config.toml
d_model = 256
head_dim = 64
d_mlp = 768
norm_place = "pre"
rope_base = 10000.0
parallel_block = false
init_std_o = 0.0092
warmup_steps = 200
decay_shape = "linear"
dataset = "wikipedia_en"
Each number is 128 + 24 x the weight over its row's rms, rounded and kept within 0 to 255. Layers, rows and columns count from 0. Numbers have three digits each. The size before them is the row's rms in percent of the matrix's.

# down: layer 11 MLP down (transposed), 768x256, rms 0.114, rows 389-406, columns 0-255
# gate: layer 11 MLP gate, 768x256, rms 0.085, rows 390-407, columns 0-255
# up: layer 11 MLP up, 768x256, rms 0.0907, rows 390-407, columns 0-255
down389 101:128149129128148163106166106155108108078168147113097101142177143157125106136105078119152125135131129142127146110129097118115078146146092159107137080169129149092153105134133148146134133136147148146126114142158118100147122078160093102132130177170094102151145147149134069124136159175118197135110102156118113104113118099137133159146174128101145165177124140108155134116155142143157127113162120102164131113124097074132112149112110138074135137119164108129122153126139137121119121135157142136130111138138136136116127091108075151135113115123103220111162154129100117115143146128131179147087100134141138147108141115138100140139112146110134143094115135129120149113128151091114122124135145122181122111137107114124128147160121146149134093138162126137146112137159152095090119172178105
gate390 102:115131177134144108125146109128138134160148157131133146160160130145144147133132138111125135176164123167165101140145090097138130128118097169113091123133066107116151140130103126106129137123136112124086122145147137093106105132108065110101123098120127134157130112144126112154122097108124055144167129148152067165137133147149126105097184143105122110151116173133126110149110098126104089123103154093085128105157130155136126134135142131112161138099136143109121183175147141142137132120167116148120116138135108176079104144122123110114102133110120131120086089112099172085129122133158105135137105100126089122131177170133129139135086146138122183146131127112141100095101161154109143101126134129124166162132112122105171178128133135118108137147073109149149113139142096111080163115101146
up390 097:106128098123149099184133146123123131156126136117145178143165152140153171126136169116125175144116121129111145151111139111126122140143105137065101140113132144101153117156167123125130143101086107141139121140117118155120143098046138113107109114093117163125106163141122122124152125122095106126170127132084123107128111118105134108108108125132191134113145139133100154159088149115165146086112135120100146114132112136140148129144117128132121118143137145148122095152146104116124129132128141119151167129109136162087137114090104138128138165141106141102161098118130109088139131163099154108120135139109120100102124143103112105139137125176131170140146139073158176098104133113110174115108150122097155128081146090114117100147167113083124139126086173184156117185150094129128046149148134
down390 099:103145134122102145124115132138122071114137149104109142158116106165144108144138125148101142133080151124148163119145101127115077152161119098159102137160156106172114119151122102135108131114126152155074155110162147128130112148097119141110160121093108105108159146102132140142157104103132095123095156150106091136179136129147149053172171143153087145123147148100123108103123166100129162128113147126117113131155135111178147128112153117114120136135154148129156115088098115098129086130132121117101100131106124144155125127166144103152104145149150053127154117142100124128113150143121110119159109125136145135124124113102120099117143148080119115121115125131201134127135139130130101114104092099142103114135093150137146125097165170073141157153118128170148170152110175122116123172181101
gate391 090:075105144110120144113180160142124151119126110106133090154118139122160148138111120144125172092100115128150109134113132120156172107131132103100060151112117118098087178142087073089144111134154116125115077153151135102131143119145066148110136098155139113146166077155170144126155180117158126100164107124136119150130119166160101120085154113104162124135096096107103135124131123138143097120138117172147103135144095126119133133094109145141144165119157156119149147151102158143127151162135155122130167151144099097143121149116089090101149129167142137142113090117137157129108119121139128150121123109116140084126146117166129159128137177116127131099081144083105096134109156147092118144174104129112135138163137134110125123195108122144154134137142084099120101143125125147115095144133126
up391 092:079144130130150129086132114121130127109113096138110125176132154128124154116117135109122131107130116124126105149137143121136129100105112102117071182113098081135143173156126096126143118161091121164106096126126110135134148151159096128168125110129099119136156122115139099128134138112148217080140142151134184160091127087122110103106103119123136122124133132125056183138143121142143110113130128143094103124140119165147129130131143173112086154139117149114116136162127136129141134095131110153113144103163133154154161090155131111116099084141136131116091125109125130132155106166160130128122161181134165080149141111092145118078139147092118121118154098121114083103110146129126121097137132160148108147141153127121150140118114141172155120149093089145155186079104105127119170117081101
down391 097:151154152084082130146139134147127143111142131093120059133114137148139127166109137114126125112117158127091157122105120100145130153129243126153136138103124149111137118121145100139166122123121124121142115133116164109124101104097149131136167142151128134135131100114186130128120153157152157159084119105170149185118110149151114101101135149173124098120127108166141142140128175165137158129081141156136103101106082169122153128123076093132133113094123112125110107138125102144150140133151155124120149127144106145138152121131134142090090133118136118136128132085132130105104141157118126127144119135137121146141161116122122094105062106148094125088152129141101164136072153165167131145137149110112122097153170138148114153111134096148111108095105150073118125160111141104116121106082098
gate392 100:152067140143069142116139124118116110149131175137125151151085141140147160094144116114125111167175105152111139195111111151124121108113099149138129151113105130119142132130155124121157122099130136097094131164129136125109164111144075120149137140146120126137161137149136164077176143122099134155126152142115124156138165102110119159068137130109168109099107146125154134102137157143111125145142150116121137128152164106141108141140140141119111100112117120115120136161157118183134161125075126181117136131092129132176154162107135097128144144110121115098074128109098153149163142088072130125128122132122133159134114120144106139126168158133127125158145123077142138133102103158127133111156120139115099121120107157119131139156078054090135127110156180169082157115155096125102128141130091
up392 102:134132138175135133107109112091141145130156150100135148146126114127146149149107147143135116139116156091171094107092142160149183144178132112143153079110125139157152115082085137151118161136146137121144097093139145155140090070135107125089140126111135101122137137110121144121140125124146132129097115155132130146104085093160153140127128135103153091100114110181099112108095156091136139146183117119141109073138140091130138129121133130127114160111108142134107128159161151139095120100124147138118115128142098156149136168113119127161208116128117126138150162137098138148122106126170134139145152152130157140147128138150154156086157155133143148172121125119184131145123133145106128107140087059069099077104128143129129074134105115123128100114123148123102153070098147111133150089117131
down392 100:119154122097123150141099107137125107077135129105183143127121162131101131126141102147142098113137109112144113197150096132199078101137135122147130121128089120178102101099110130122162110099152140089170161146129102119111100129105160154138122146141173106137175104119153101123128167121091112136173133143150146114104123109094145131142148142125136158135132070141146124131140097165102124124120105152122115125181135147107203135144127114125148153114126107146154135098163139149088108132176107106133144134120131140184176161152140107138122108117098141127112159161139092148133127131114092125152137109141127164146147114153140097156100118176111124119155110131108107145125130146160150161078148157080121108139112162105144139134135145156092122126162111096111140103137117140106153126091179
gate393 093:133142104116174144128163116104194127156152103117133145199088130134134131126137155134120103114143164136114128139136124192138140100163172183125158179111117137136103159130159122126107090121116090159141109118147138114122131138133108137119150089159152152137142136126114131165081133123072142100174134113148085112093093138108140161162160119131143146117115127105113113102091128079115135126150102111100110117142126159117130149174122128133134088145108172130155128116128124102129112159139143130134123154147115142139159119104139129148123128163134104117067133162104115149118150123093193129112149103129139092128108087113132137181128130108139126121137100136126130178100155078119138109143138100097080127078113115177115167113133132113115162141127095130070139148142101115141152110160133
up393 094:128097150120142161139152072155150117168130116121093113186139138127122123113118115177145130107119148165088153167121109085117143110103161136127137135116147108138143111133170110146158128128142131153103165136125112090153126104112122100134137098162126109184131119127087122102096093111109105146151167142133078129102143154143146164147164087131151156129150153152111099152128127130091149110129105092114122156168123137156167141132100125118137179105103097149202149124144103131131120141124130132116155137141126128130091149125104162141150129148122109145140122120128112125153163195103164089141090117126091106136133134126126155112153099119104097129090110125121129138150120120193094110129135104144120165129062089125148126144131156105128095121119112151179151105139163126173184104122155
down393 099:137177094143116160102143167139094137132131118123122118162151153116135133119129130135126120114131140117144153080120133153103102096129168138121138131134150126095134113109169129059082114133109113151112125164119145122143133133166121128127138119127110119110137176128097086153148187148149153157120098091082139146120137079120145147145129131104099121157104126087169063092159125134121117136113126111090126116116119088174104098161129143113137129154163125145124145140128109118137149144159124113133088121174146146114134161109117094163120116096126097101122102140184160108109117161162123147117126122103115129117164165116120167122096111128115147120137185057082128100118163112106119109129129099148106137092144165117133143120138145144125185121110118107126052111069112121141147111131110
gate394 098:149135136156108111102141134169113130096173139110160123155147115096181132117152112144136090122132108091136184120139137157134120154133106097174084126077106115127140119177157152119107117152144135120098114150120140152145164126075138133178173126113126134134093154142155155145071097113148109107131068119102083144131152140133134125137100131081126128126144096094108165148116103108110151106129115138120127122132099128154139127132151083137136119110118112177098125103121126094130071148138158111099175144152133092123165161103100140152084112153124118111139123122142090153080093149090138156123132127120140102096115134141166130116201114120143086110102128091112143132113141147141166127165105121140083155148149126162160149119100133114138120142130091144126114118159157123097140118141161
up394 094:078137145139129112191150080177135098121129131142145134125138148130129141097182109136147078165116075137151159154116113072112143135139177145104124109080154093111150113108158165142123145142133104172134131128149115136150135133157143138126188113122124126187103127121118112118109132117118078137122134138106133099101117159133132108132113131123064150088128124144156114128110150122128139106159174132161100128151130077076120146140095125121151153164172116068130100131151146163127124148113110131107140171144136124147162151119106103152153162127125117144148129110135115116168105128105115143125077113092094146090125134100143142109118117111134121112136105115130130121114089132109152161177105135102098097118131127086104133107128134146098098101076108160073105136102160107146138140134129
down394 095:104114119180156068114111135152127088097104135125155133137132125102134128129124130114135131142126149097120126111121121109092149170132137143104141096120121115138169098181143084130159097132131129116098143110126102107124139150119136144132105163131108128124173124131147158165093080152118113108112103130103114152158148089159103131186111140166155132156090130129097166127109108125120144131134120145113101149102133111124117146100134107164169078120117071158094101128087139105091095150125116092147112123092123126085111123137149073160149179109116103123112090086079101117127121131142140114096134157113154123057123104127090098178136151132147101117124109099089143151144097109129157151109138141140148137108153149144125135121114112127144145127145069121092170082170109128112106120149146
gate395 100:106124137128134147156135108133128135136127105130107142111116154125126108116098143101145067122166128119135112157164145130156172134082117088119095095164135149114133083119143165145102096123169120122151159155120096115161120089115169134168112141085135134119118136075142136130087130136100163133141146122124088090113135145117104125140126121178157137131099200112102144143154149148127120122084125123138146135148111092095162112121114125100099138170118171146150165114107138138115111143157096110141082124116142100133137162098108165131157172119104092176118169095120120135158110178143124132084110115126122162132139135153146140122147107105161113110167145157127083145091147128067100154105111101116129164129159152120082135120149118117135153134121140141111137108090164153080167138117159
up395 101:141134107101116164126126110103132123116112132102156143104086157103105125114096107086168111115112142127118098123122169128135101154129165112105125095102160165125138129159117146102131172118136130153130120076149152112169134126151161077115099122147138122129140108131120109087141161102117190097183082109098114111100123118130117104094107161126105137130108132111099118148154107142144129115109148113149129164087133111131144133090065155145108169114149134160151153188098115106115112151134160119131146157127129084121131124113110169148132178133168145160125150124122143121151133143169129105126118070158129143132153140114144146135123090097131149104120119084153120132134162081141074133159130089103111083150123149103108162126120128100127187143150143104155165135164142114125171099150111
down395 098:141147137175132105112170072109105126101136139139093140158153154131174097126156135119106108161119124119122166178121133133079083150112160165128157170152134143114145114118111097126104106140114083090128097126116167104082073102175146125162117127128112147060110121186108115110117183121138144146144149158146089146118152117112118128113125124107157140107137097122136144108114153131164123136141127141164164147123141139119141104103126164103108139105189139178126097119122138156133118116160127130129141100154115135129145056145141133108118159119131121141119098107101140148120113145126124095140158114089194113141094114139151121158099106163129151122122151115149114130139121147093127090124137148117130173103128106115151168134120140136136087103141144146073107152126145098157129167100123
gate396 104:114124066149189156174119177110096110139122119077143112155117122150076104131156095104165125110124134151130135152095132107114129099145154150127170144159140100118099151101180133158153133124111099109098135146136136128072104114110123128152137110154134098086124105149165132155146173143145130121126143138146132135095124130141112109136126101098132146092110110147119121166118145115095140095172122102139113114123161108155139059148140150123112136131103117174124092135144149120168121151150110190113102105147169154133132142104118128132128097161107132130129169098095142133137108170145173128144108176083092139142141089133075127129128087112147120147118105116148081119088095143126077128153107112152160107122101127141088130149134122153107127099112141121099133105164127137127120121165128
up396 102:102160126187130122123132154126155094109079108117164167112112113140108087113132152103151135152093172113082133127134137136124090159138137129143152106135122127141139136108134141145137115163114112096118103099097084145096152087171139103125146156087118141131113128172154172105167130101124165122147118129137132132105121118137152140129180130130136129090056133078122115122115177133141141125181091167145137088171143146132131125142112108121150118104167061124107119139118160138178108118093129136137103189150150142135144116120086092148095160146122123124124123146142152147161107169151154150142123141118129120124111114126134104154107100130092122090123127110109137134121118128144117147126167135174112114141119125152156090096174166123098117131122087118149099141117106054113142143150115
down396 101:166101124108138109160134136152149155139040133151126146139113137171150107107143104146153119119127110122110131139096106124127118150136130118137122143126126109149070146136150100100141124112129118136150123115146124141093152128130159158085102149156082142140129122141121194105120160182103158110080129177182111128135096114120137134134142133125143179156155120102118141133132169106144120148120157101171147138151129173109085099082134133139111139103117108138122118140120170074124146148087134149092120120095104103153184158121158134110150114181144131121141134143089110145137113097162143110098119111070091145109127126106112090155132126158111114161142153154123153095118100134131151127087113145112148112128139133114141086143118165142180143124129089125099103116121158140083113121178125
gate397 091:172119177116151130138148124117126122119119110133114122143154157128109167138093095094127143088158142124146143123101134135127127105152121146145147087114140160143121139117151091125114169142117156185102155140103136143099084114126148145108142121106125127100158104168113140160132155146131128091172134173128095158091115115153136108102114117164098090154087112130084130109150111095116146131117134155137173147138113148119153113138103118145139153186116126176165091151149115173163124153130149139119106153100109076125162103094141113094107111159132093092119150122152097130128114150094138156143115098125120123103117099082134130134167067074145110151146147137089143134095118132144112164160128136175122142099150097160121145146135125115161108120163122162107162085138087137090159120105140
up397 088:121144126107142173137173135102130134139117183099111123157139117146127107140104163138097169156106135157157125132116118130156135139126132177115179119116160164098127118144125130100134147124161109155126156144112117132123131140111148116111128068138096133118138156122136123114093126148113125136139127105118146120140169114128142075140153104146093168136129134125079107163141100101099167098156137152137138110137142138113114173123110133122138144112131111147136150122165144141114080155148126172142122153099160136101101157105110093122160137137103107107133125096132080173096139133125116144134086188149129139086124151125144067151154124055107113161138048084177132077132146147154130119105147133114109127126145122133151127133114093124097139110112163108111109152095157070174142111146122
down397 095:109140123120108132097152122145153137103113095103144145116147122127130125115101116167159136154141120120086125116140162136115098107134131123145166148133129087115124095144132146149143135108107097137085097118083151168084141170097153114140126133153156096112109093137142144141123121125127104126165138122069130130140115155156152159130152123138129104088116117081174089145131111105136115155105114165119122190119117162109149141094155144127133158138119126133162106173158115157088152122139158110157158137118104069146146129099167131123101102133186142108128133136136137111121106118111099119174176086109145124133137099102115109112115126092180134136077146142056126139135143097101135142114138142111150097113150151181088137116124140136096090171126068122109158151139111183141120130099125
gate398 099:155070094143083142129115153151113142157128151144174113131098125156169132138139128140142132174138090177101078107117096128121111116129092118091115081114149120117150140141138140099090166138127102084126173115175112109127163118119112156121126157169153121137122079150106162135090108166100129096131116106137093107134118152108154145146121077115173152113139094139082089140142076124146154129164110123115137104143145138088108136124119117116143120132126139141152130114069101157124122134165098134157117132137145153110125139136181141180123096137143139104115164148137125112149101094122144135097107132134116142117183151160106147136135160142098103114105125135119116108115116131066120111122170159099111129132149148084141153141191144137124106160114129106130114135126147180097152126141155
up398 097:132139128116145156137109131165140114085129151134135114110094179117066136120149149088170148146138110097105151109166147164159157149086112117107128119088120129131118101149128144119135097102088122134106121083102127092075129110107097072151151183146114114078159144136120103120140108112189126139128171111153143110147086132097174146116167121118123116117157112146148155146119123147124165076092130160165116131112108124136150094126099164170109126131127126088153110110097132130159118107116098151121134129090160077099111142104160160136120145141108159081096130094118138119147120133174135102125131107129126149114134135137124147122106126106170089124138113185133136094132120113155156110115130137118154101126123122145124117134124099148120102127122163168153080145175168126132180142120132
down398 098:165135172129116136109105097143133135123127123170124140143132109144153107131111128100136105161076125121151140184075136162111140068129096091142137132151167116159116105164172100150183128143122126155108138148150149154140150161150116157129146098123139132144106147184152157173130072133095148160096148108125132135147144127126173143135126167116140105157088145098119106100124148167138119146163132100130133124148125147103125141119165126111128130134150149136139123115139118139185152173089139125125129110148121126148100094106120091122111146122129153150117130082124083132112139099159108145157122150081108149153153093101106192091170157156143109157099142084135137096126116146135116097147150154123092155099116118072115170131132134131113135167133120122140110119125086160140130174139148
gate399 100:162095122121122109127123128078070054107150156132066138127121130125134117139099116123160112141130140153146162130094107135144153141137087097108121133079139159110143107114149112111162095112144133128115114115116154140127142149131109125110121143121093132191146119136140142138139114155122141124113160120100108154079106137183137131105109117163143159159139149118097148128085124116076126108164110078134145114090144108120153142127141099108149134130109158156112102138115135111096129136119092153127063127152155191120114133150157101117126123152144161148196125161128118087107142146117145134153103094132195135125114107170120138156132128151113096081128111135121098080145109133080138141145160103141137108118115164140137066130118177120115147144117134113140106116103122106101115158122106
up399 106:141119158090136128123123119126145119138127134092095145124146109097140137144159137160159180163082102141126138120130166143136102111171136131114112071145127172130127106118134097138166149153103110149107093145090093112074099137116107132085148143144158078120154108152169132114128135142147156108181133076139128120126185126104132102122097135119148165103134182138104098144122110120152112094135088114153142122128145129122121102103108070149112104124087140108157123073136091125149173132146089133122110159143117147162105141101167120151124122147143136152114123113175131122091136105145142113087125139125115102150069134112148156107089120145162097087156160143097114094124146101138108145118129119112130073147176139156126133140126143138113130101133119169142129103154135109167137084117152
down399 106:148182117059152079101147119122096156128096130136159147164124113131156132145154140146160153174143149138097113154140129115151128104081120116127114163125143126141097121176129118076168112098108078130143150100126130098122157146116126098134105139112114109110135114144163131141138157103067102134139124161130135077107114108142115127136145135096115119127128103142141114147124150093196152116066167101147090117115101121129131114123118120120165090155137154120140099105125137111091177149161139145122173183154120136126117156107130108134062115108135142110109126151099129148132091118116152143118117118119131102113115141066146149136158112160153119170169138146100090144131100119132152111115140131150155108131078137146098119124108104125157097115163102148110096153126113137141171110104156
gate400 098:119153168096129176109129163188091104094085130147136113132143117139131108159117130148124134127089103187138127142156107115121140153124134119139101130120093108147108129144106168113099117101146138109108126128132126145132095157127103104131111121122086147144063154108164077148104124165090139109111113185104160101089143116134130114135118100154111099102084172139120144092132098160110119106102118090122124077131118129143119096208135091139129095142149120108124097132142110113099104123125138168126129113142108109138106126154173107100148093135124132116121129149151131128138147087107113120098119160121136125138080146145124148137143126102133108132149164150128143134092139129133107083134090071126148197136146128162155109108141148126129068124122136096081103123147118130145168160101148
up400 105:134138088148134166128112107120119158112132119093177104107146130125115099071108145152128125113116116161150155107096133131131094108115119157138085128137072154160091120110118116121172159141082101116084130122105137113102132104133151155127150085116075126141088154101124124100101129124137158128071109091141133112111127123137107129133126131149129119097148173120149148126118146164146121117131113161105130139079103132163125092144115113110096187151112177118144152184109134136123097136148124108114122116110148104122131119169151122119134110108118163117118136093150137107142160156101161124118101110085148151081080145109140157071135141086126119134167113095108144120127129121140184118154127124153122115162117140147129122119147119102150144150133148180147125100135136202059117127122091
down400 099:143164164128125139148154111113127147155153131097116098113103078127141136084123101126117109136157182138106116127146135125098173134097142118190165094117149131130120108096105134157153118165132164120099130123104105094151117139135157113110118112169113149146114107130126136138158107117116132112130138087138093109105145130088114118113125078133117102166150100139137139142142133158124138158094135124122117098169123132116180119170111105152117109152129094134112138137126130125123141067167153153138150107133105114135105110123126159121080132139148125098123138067148168112163167082109095108142161119138150206134089135140151109196162111068130123170137129128111157124126169151149158116164135141080123132155128078133122125112157158154129128131146107104140148097109141107135091086115117
gate401 103:157082119153146151070110140134108118152170149174159074121136097137138156146181134130123122134138134151127130137076146104089063141152093137121171111120147108140095104114174136154131139150118152119145126197140142126142144149147101103119111107074149089184130118135084107154153145143121156119109096109099138113146102120096133141168137167114145158137123127142107149144136118107113131103125140150121115138132103150143148143093167121136089140166087142091107094098179126135136135122109137127100134095134130133146126172118145118144119185133128120165102145143113140120173120133112117077077087094147137117148134158091122129132140086121125111182174140151138111128128141122130144118112158122125095133159140104139163135155108129081133119095140137110110159134133130135084080130143120
up401 103:124135135120148134111105149082119100116134161160148147140133178149114147154128185165115152112131075137116141118118122151158136108104135139146110124163126111146140145136107114113149191154133135127142148136114116145131132147153151121172155129148141128122148120121108140135140119119141093116171107144104098161120143111194112158169098153125105160138115115169174145108141152113085120132138161137198148114124120177125126084095094152129128155131173129144172077080138158141099095158106155107164100171128147132127147125152151136179096143109146129167109156129123156126127154121119131126138111130123119146112126145124135154177147121126188115125125150167140133082101142134087127123147096096134113097127128077093145117181093123121139164142146098165118124137112110127109096131164172
down401 102:089117070148126128117135146147133157101101113106156117117112114111122097129128115113135103128140162116152113149135087071120189096126111131127088128071154124139134149139063145110065114107120153181134137135123115120154125129157106137139138172118116123116112155122093158099115148103101143117142136100119132158166137092094163106115101171131150168117154115135076099152139117112108122124117129102122146147157121117120137172117117137173128113135125079088118116117132098107142140133136138133129118098130117122120119161119153176126091126172121105106132076132104108131103118165124110065127150143082100146163161152144122117129143131138101144132127084153124133149124097132104112171152144117107068125135126137148086100124109132092122140143130150054114110161119143110116151134078174
gate402 091:162112105168167113147130110142120155091165143076149131140125131149091145125102144084118103098126109137104106106129119148086144140171170110138139136129130106158104095116120141094101112124136110128111117160115104098151102172139108098127139141118118146126105138125091143098131136134170100122126107145130158146107161154150064159100098153147132138105156167145123106137127123115073160105127100132135133152132102142141153131131126140071147093100151067127092103117132094122101103165133101186125105119127100169117145140099150155071142117116159077156105135145139164135111113176131106105124148125121116153157152145100125183144117105118125106146089158137104097119136118155086149118133137128120151060146106117131101124092137157155133142126121117096089110116162158100119147087137136
up402 090:115113171105164125173150110125149162085147118123154133126105146115131105147109117103144166128133107146140090116126123137122132126159170089091100084146123157141108179117133133100126116068125162138082105122126146157138116148126119108095094158112134159120105105121129138072119150079089074063090132147126132162114137114117083139087081176112103084122124144102133147132156108152114117106115123160128127138098071166113145138150100114133122111105090113139107120147133089144139123153108127118133110151116134149129161145144186115103138114139118112149083161153103137129116095136162122134159133131133129111123123102123113163135170139103123125148091151101056145141125124090110099119168122139131131100114095133143106093169150161154141125120108104082088134139106118163147129127139140
down402 095:172108108152097114131153121178130078117151158157140117151116107105138096124125123148084153118119126143127098158106128123110113136115255154106117106132149131137143106119117153103128135134134156097119105162077096120164132108133137119126126159112108132124131113112134137169114107153158119156171145087149104160121097114109101125154151103093125112104132157150107140103160095124150164137133134130134131151156140158147122127103141122136139137091126129135126120129152132117127122121110120162093126094121123153109108163165143144145131100116116116153135111134142064137137165128079094149168140126122154110113120121118156135185109144110121103127124142119141130145163155171106117104105113125132143109147123136121144136136105093176113161105133136131133137117159135124129144104175094
gate403 099:115119099135146125104105080168111153117104193129153137111165153128126152111139119115143151130112090155105123143115149098128152128135159135111133098097137127129126092049131180114144148146140126147123107139073160106130086125154131122118192107089129100167099097176100129141120170136090147137134115132124146138127106094129141149145150127093142128130138184166110124100143142146138151122151132118085084135123107142171137119109126146152108142109113134154155092163121104159122169121118120145124091163153132132179084134166108092109120102128102143096134135114130157090126128108161125115163138085141157130145133131107129175134118132106161130139145088129124124099120123120128103131115143139118098137113096068129105121125079136149127159141150099131084141106115109104067073125143162
up403 095:135162122115110106140108107098115122175160101089120121135127077119139105166149088151125077100112156148150123109175108116119111129107129105138160148143104129120112122134124108132114113157158136151090107161166148087124112129099156127160123152112139118123089131186115176096112078116108131111128096135120126166113128161192113107172152103101116107093154072167098152160099169164096107148103108173139158134116140097112144118142088125064194105123113101115152109119121106143098145100138148153152131120114122093090130106140161131114173142129093124133133136106153125122155120118108139101159121118147118138130103147127134105166137102120147080136121139140149113119110120119128134140119109149118166117126122154131125142153106154128130156189191104143103144140130127085147120118095136
down403 096:131141144146133149160147162166162112145078127158118138125136177170106132135114131131151141196132124102119146150106148134107122158134152130115102126114110164146136113135164117142115129141143096098151116109144104159097130120139119093130145116152107136113117142077160136105103106137143104134116148127130136080137128115099110136073102134154084165144113119083143139094142093146122131105149099071117139113126156154125074113127128156188088138135174154153082121122118182101166122152138082125116114152134156131155143132150100133144085134073172075138132153135105151132094133139159077120114142131126128150115129088130148128119114145128108140135119160093122130157140119112112090138123160087165115109103123116127176163138152133141110092103135163084159118126134105168152150119121073
gate404 101:134152128107078098146114132136080109141089159096124109160092103170111134116084076129128112084160140152093113184139142168113145158118100115092125132130133189153158179114107113110113146126182124120081100129124098129142123114151129110153145124125105173143111111156142096138126117096100143100144145136145152133157147120124108145106115132141141110105130151118102133121145131100113121106127148175144166139110176113137113123111146117141177121133167137186146133121110125136115154128141122136131104097112136113161137119129117089099141138167137086136124131152133138141129095119107153079140105170139144141111097164148098101134117154136074112076143110129144105132136080129110143115087084173132098107122137143135153139170099137162130146147153083109165145153113102176148160115100160
up404 098:137138113147060142142118089140147124116124162141160112149114102135118137143139136102134113138087100125175135174102124145069118119138148134120082109110155104156132128096155127159131139148156091157126106108128185146135132119151075170163124084139139104122135199104141124103118154126126107134105132092162096161129145130168115090120132136118104133125127154118080120144115119117152146109160125147130171111155123126131119074130139110102112144130194109109160151141183162129166126128109161151154163106149144117096152147100131103139148134131125121104094163143152118087160111121105109119082121181141140124119106105111158121140133152102164151158100148099107146152107140095147128109147131172143138132139153093123137162151133116142158106138148092177124154081159127132123143124086121
down404 100:128120120141085131127118125160178095180149171144096148156101125157078077117101134091116144135117117110103128142116125144167141105128116121116132180140130100172144135132128139146123138135106099144195136130139134133116152115107146158138150169160125108128122115139128130087122142134149119134124144116160097114116089106144125103081104055107162148118146128146137127129129118092111121134158158193193076139127142129145089142151113152126130148133131086113126132118135117094122131128163154127117115154095111095098153097123164157135134134160135136079119096101179123121108113102104119157123090103060140117130118130105096083138116100102081134146117110126062118141137132128089107142114135095121121106111092144120156147148170156136149141127116169158160157130119161119128135150132108
gate405 102:163095139114148143163102115142143149157162130165117090156107114127150146150097136099096165088158107091116105113131103144128162123116110139104105101110134147092134088153157136163141110129136074168137141130167102128131157116111109072106121164104145107120108125154156140152098120124150156151107125092129131146137123142090095177146162140148128126103094127114097127152090138122076118147145151136129127133072073113105105129115119133113115131120123107119160117168159143111132152165095160129176142129178114175111117131156066137112162125114090135120118137135131131113104114118114130085141166083125146133146106109112140094129064094125153085093139076155102119142106082140144116145124117132134111131147118151115116086113148105106108131096137084114107153100097128082129116139144146
up405 106:186096147131135147151141107155171091118145121142092130142131136133134125101107165173143069127160161107151118135122084122126119078073139124154132177123133126157147120106125148162119134145156119108079128122172133139167122123082094118113146168135144135105143137151124133167128162080107109142135128206169145105087116141101151115143145130092124123086089114130124098101178129115138120106110212154123149143128123137098140090128139118107113170128109137126141145132147093137128115150150162122140128111121142125120118134115154126112182115125144069117137176142105168143113135137120135085141138109161105149129135102150119148114091172117085132139130089112133157142133158141081123113162119139146130151098154127118170157129156128103126094097112151094137110152140124109117121143114132
down405 097:176147106154159113128167136118169118147153100116177108108140109129143145098158130115145133133155123102117101137118109120122137097171154112142142095180158108152142093110143136118152121167133116128114103133127132106093129080157109114125147196158189122100123103138117141167123132112145137129116140090143146119120169145151142096179169120126139123117148129125091121129102167106163078151131133155134112106133110133074150148097159057130091110134126127105170102145114131125143131115120132124136131151134089158142100122121197153159146145128106118101066134154145145124131159086103106137098140109120106141171111125111133188101118148133132145103135112149151110159133092163130163114118124122152146136175135107132136120143119161142123158113131140152122110110098143072183146139111154
gate406 100:163129097149147081136128134104118177130119104156153121163123143157070134100118118143144153098131151130129169131111119136115085126093125129149131128066165169140124106128150166130140116180123099152132161148100101117163133140146123185138143134135138115132165103118122142151108121150091152142165068131137128122103138107188132116138088134141133124091105114156145128118067130173108096104127072137121140143119131117113117098148143151085129125125124119133090128141115138077140112142128099116122129084095147102104131152125125085117133134097098119127084104112156118155120168103115119140119132152134134089152120138170174131130083088097149167143140133143070104167150091131081084126135164122147109129128091122112159124139157134115116133126128099123146173172111114145143129124161100
up406 098:151135150130121127153114141107127100145134071119093091147120157100121099181147128128082129104154150128148149094129086096169144136113132136144158135117137125153117119133101110160142128107118137079139126089143168106127104145109108148116149178145121099104160155130052144109099130086131130134123146130135127197152128114117112167103132185122142152140137120137123136124146121156092137143149132114113145186088087124113107093137139130134114122173135072083142110120112142136092122065102153115132134099144102184144113119128146128149122150062101174079134158107105171139149094174135130141090129109122125142088124140141156137147113158102152140081093119122102113132139145117106118123133117097118140090137145160138118161107112093115127162131117146133143096116142138138097148146132107
down406 099:150130118104172139135158139129114109173106133146111135133114144145111140085078112077075125102143132074145132128167108141124163144146146153074153143142147131097118147139131141117119090123125110129166125102136174091118137159166161206099137121123102104138086137136135115109111162183159126152160112140142114162142136118139122142155108147100154146147173153099116131154105093089125083141134108105148106132121118116164133147118170123137148114114097123158142145125141137138131150095180115091091101149141120124141118145136165157129127131127120106139133162171126177125131131109114109167128161139174115155117149095128118119134120123121148128086084127113110110112105170108105168119123152120136125175141152154168097114129132194097148145154160149169116121125151140071159141133136117
gate407 096:172138134155171124113135135113141169119135123112101110116080091102147107144123180131112122140076131176153107133111126124140124152125137125124166108150094163106108152118082075150084136125103153119104163113152106137086136152106132128120120143117094124135145144111162135148120112109112126115149114146116148159134155115136134122130101176158105156142086117118137133113166125123105143114119127135158131061150121102145105150126163111138140126144089105098139144116130140112116121098146122189123076144089172116150143134119117138202134101129144110149180104165093135135141145153135177074129143145133140121105080158150174124121149139098132121125140143118114143141096095112111109130099106079162152102159107178120123122161160130142058123121136162135120164140141091114158137102133120
up407 093:142100106068143101124123138153107142137136135196140142115124103129145107142092118101109135142099101153136097141130130154137113096098118125110143138104118090159106133130154158113121142135174156112169155119145130134135106119139099125058117117160151098149117104158151160114138126168124087141130145145122155136136125092119128158123124156111104145126128114158153069111113135088136130121083116128183150155133125130137099122107143123135108095142117194132123155147092149110130119128112107078103139144119164142124151172164149175158138124095089072174118149125173106132132081153131186111109140164138089155103122150145155100072113137160157108176105125114165103168127109107135117113109138160145150130122125097132137139106108125109123132136118168142131106141142133139164108182138102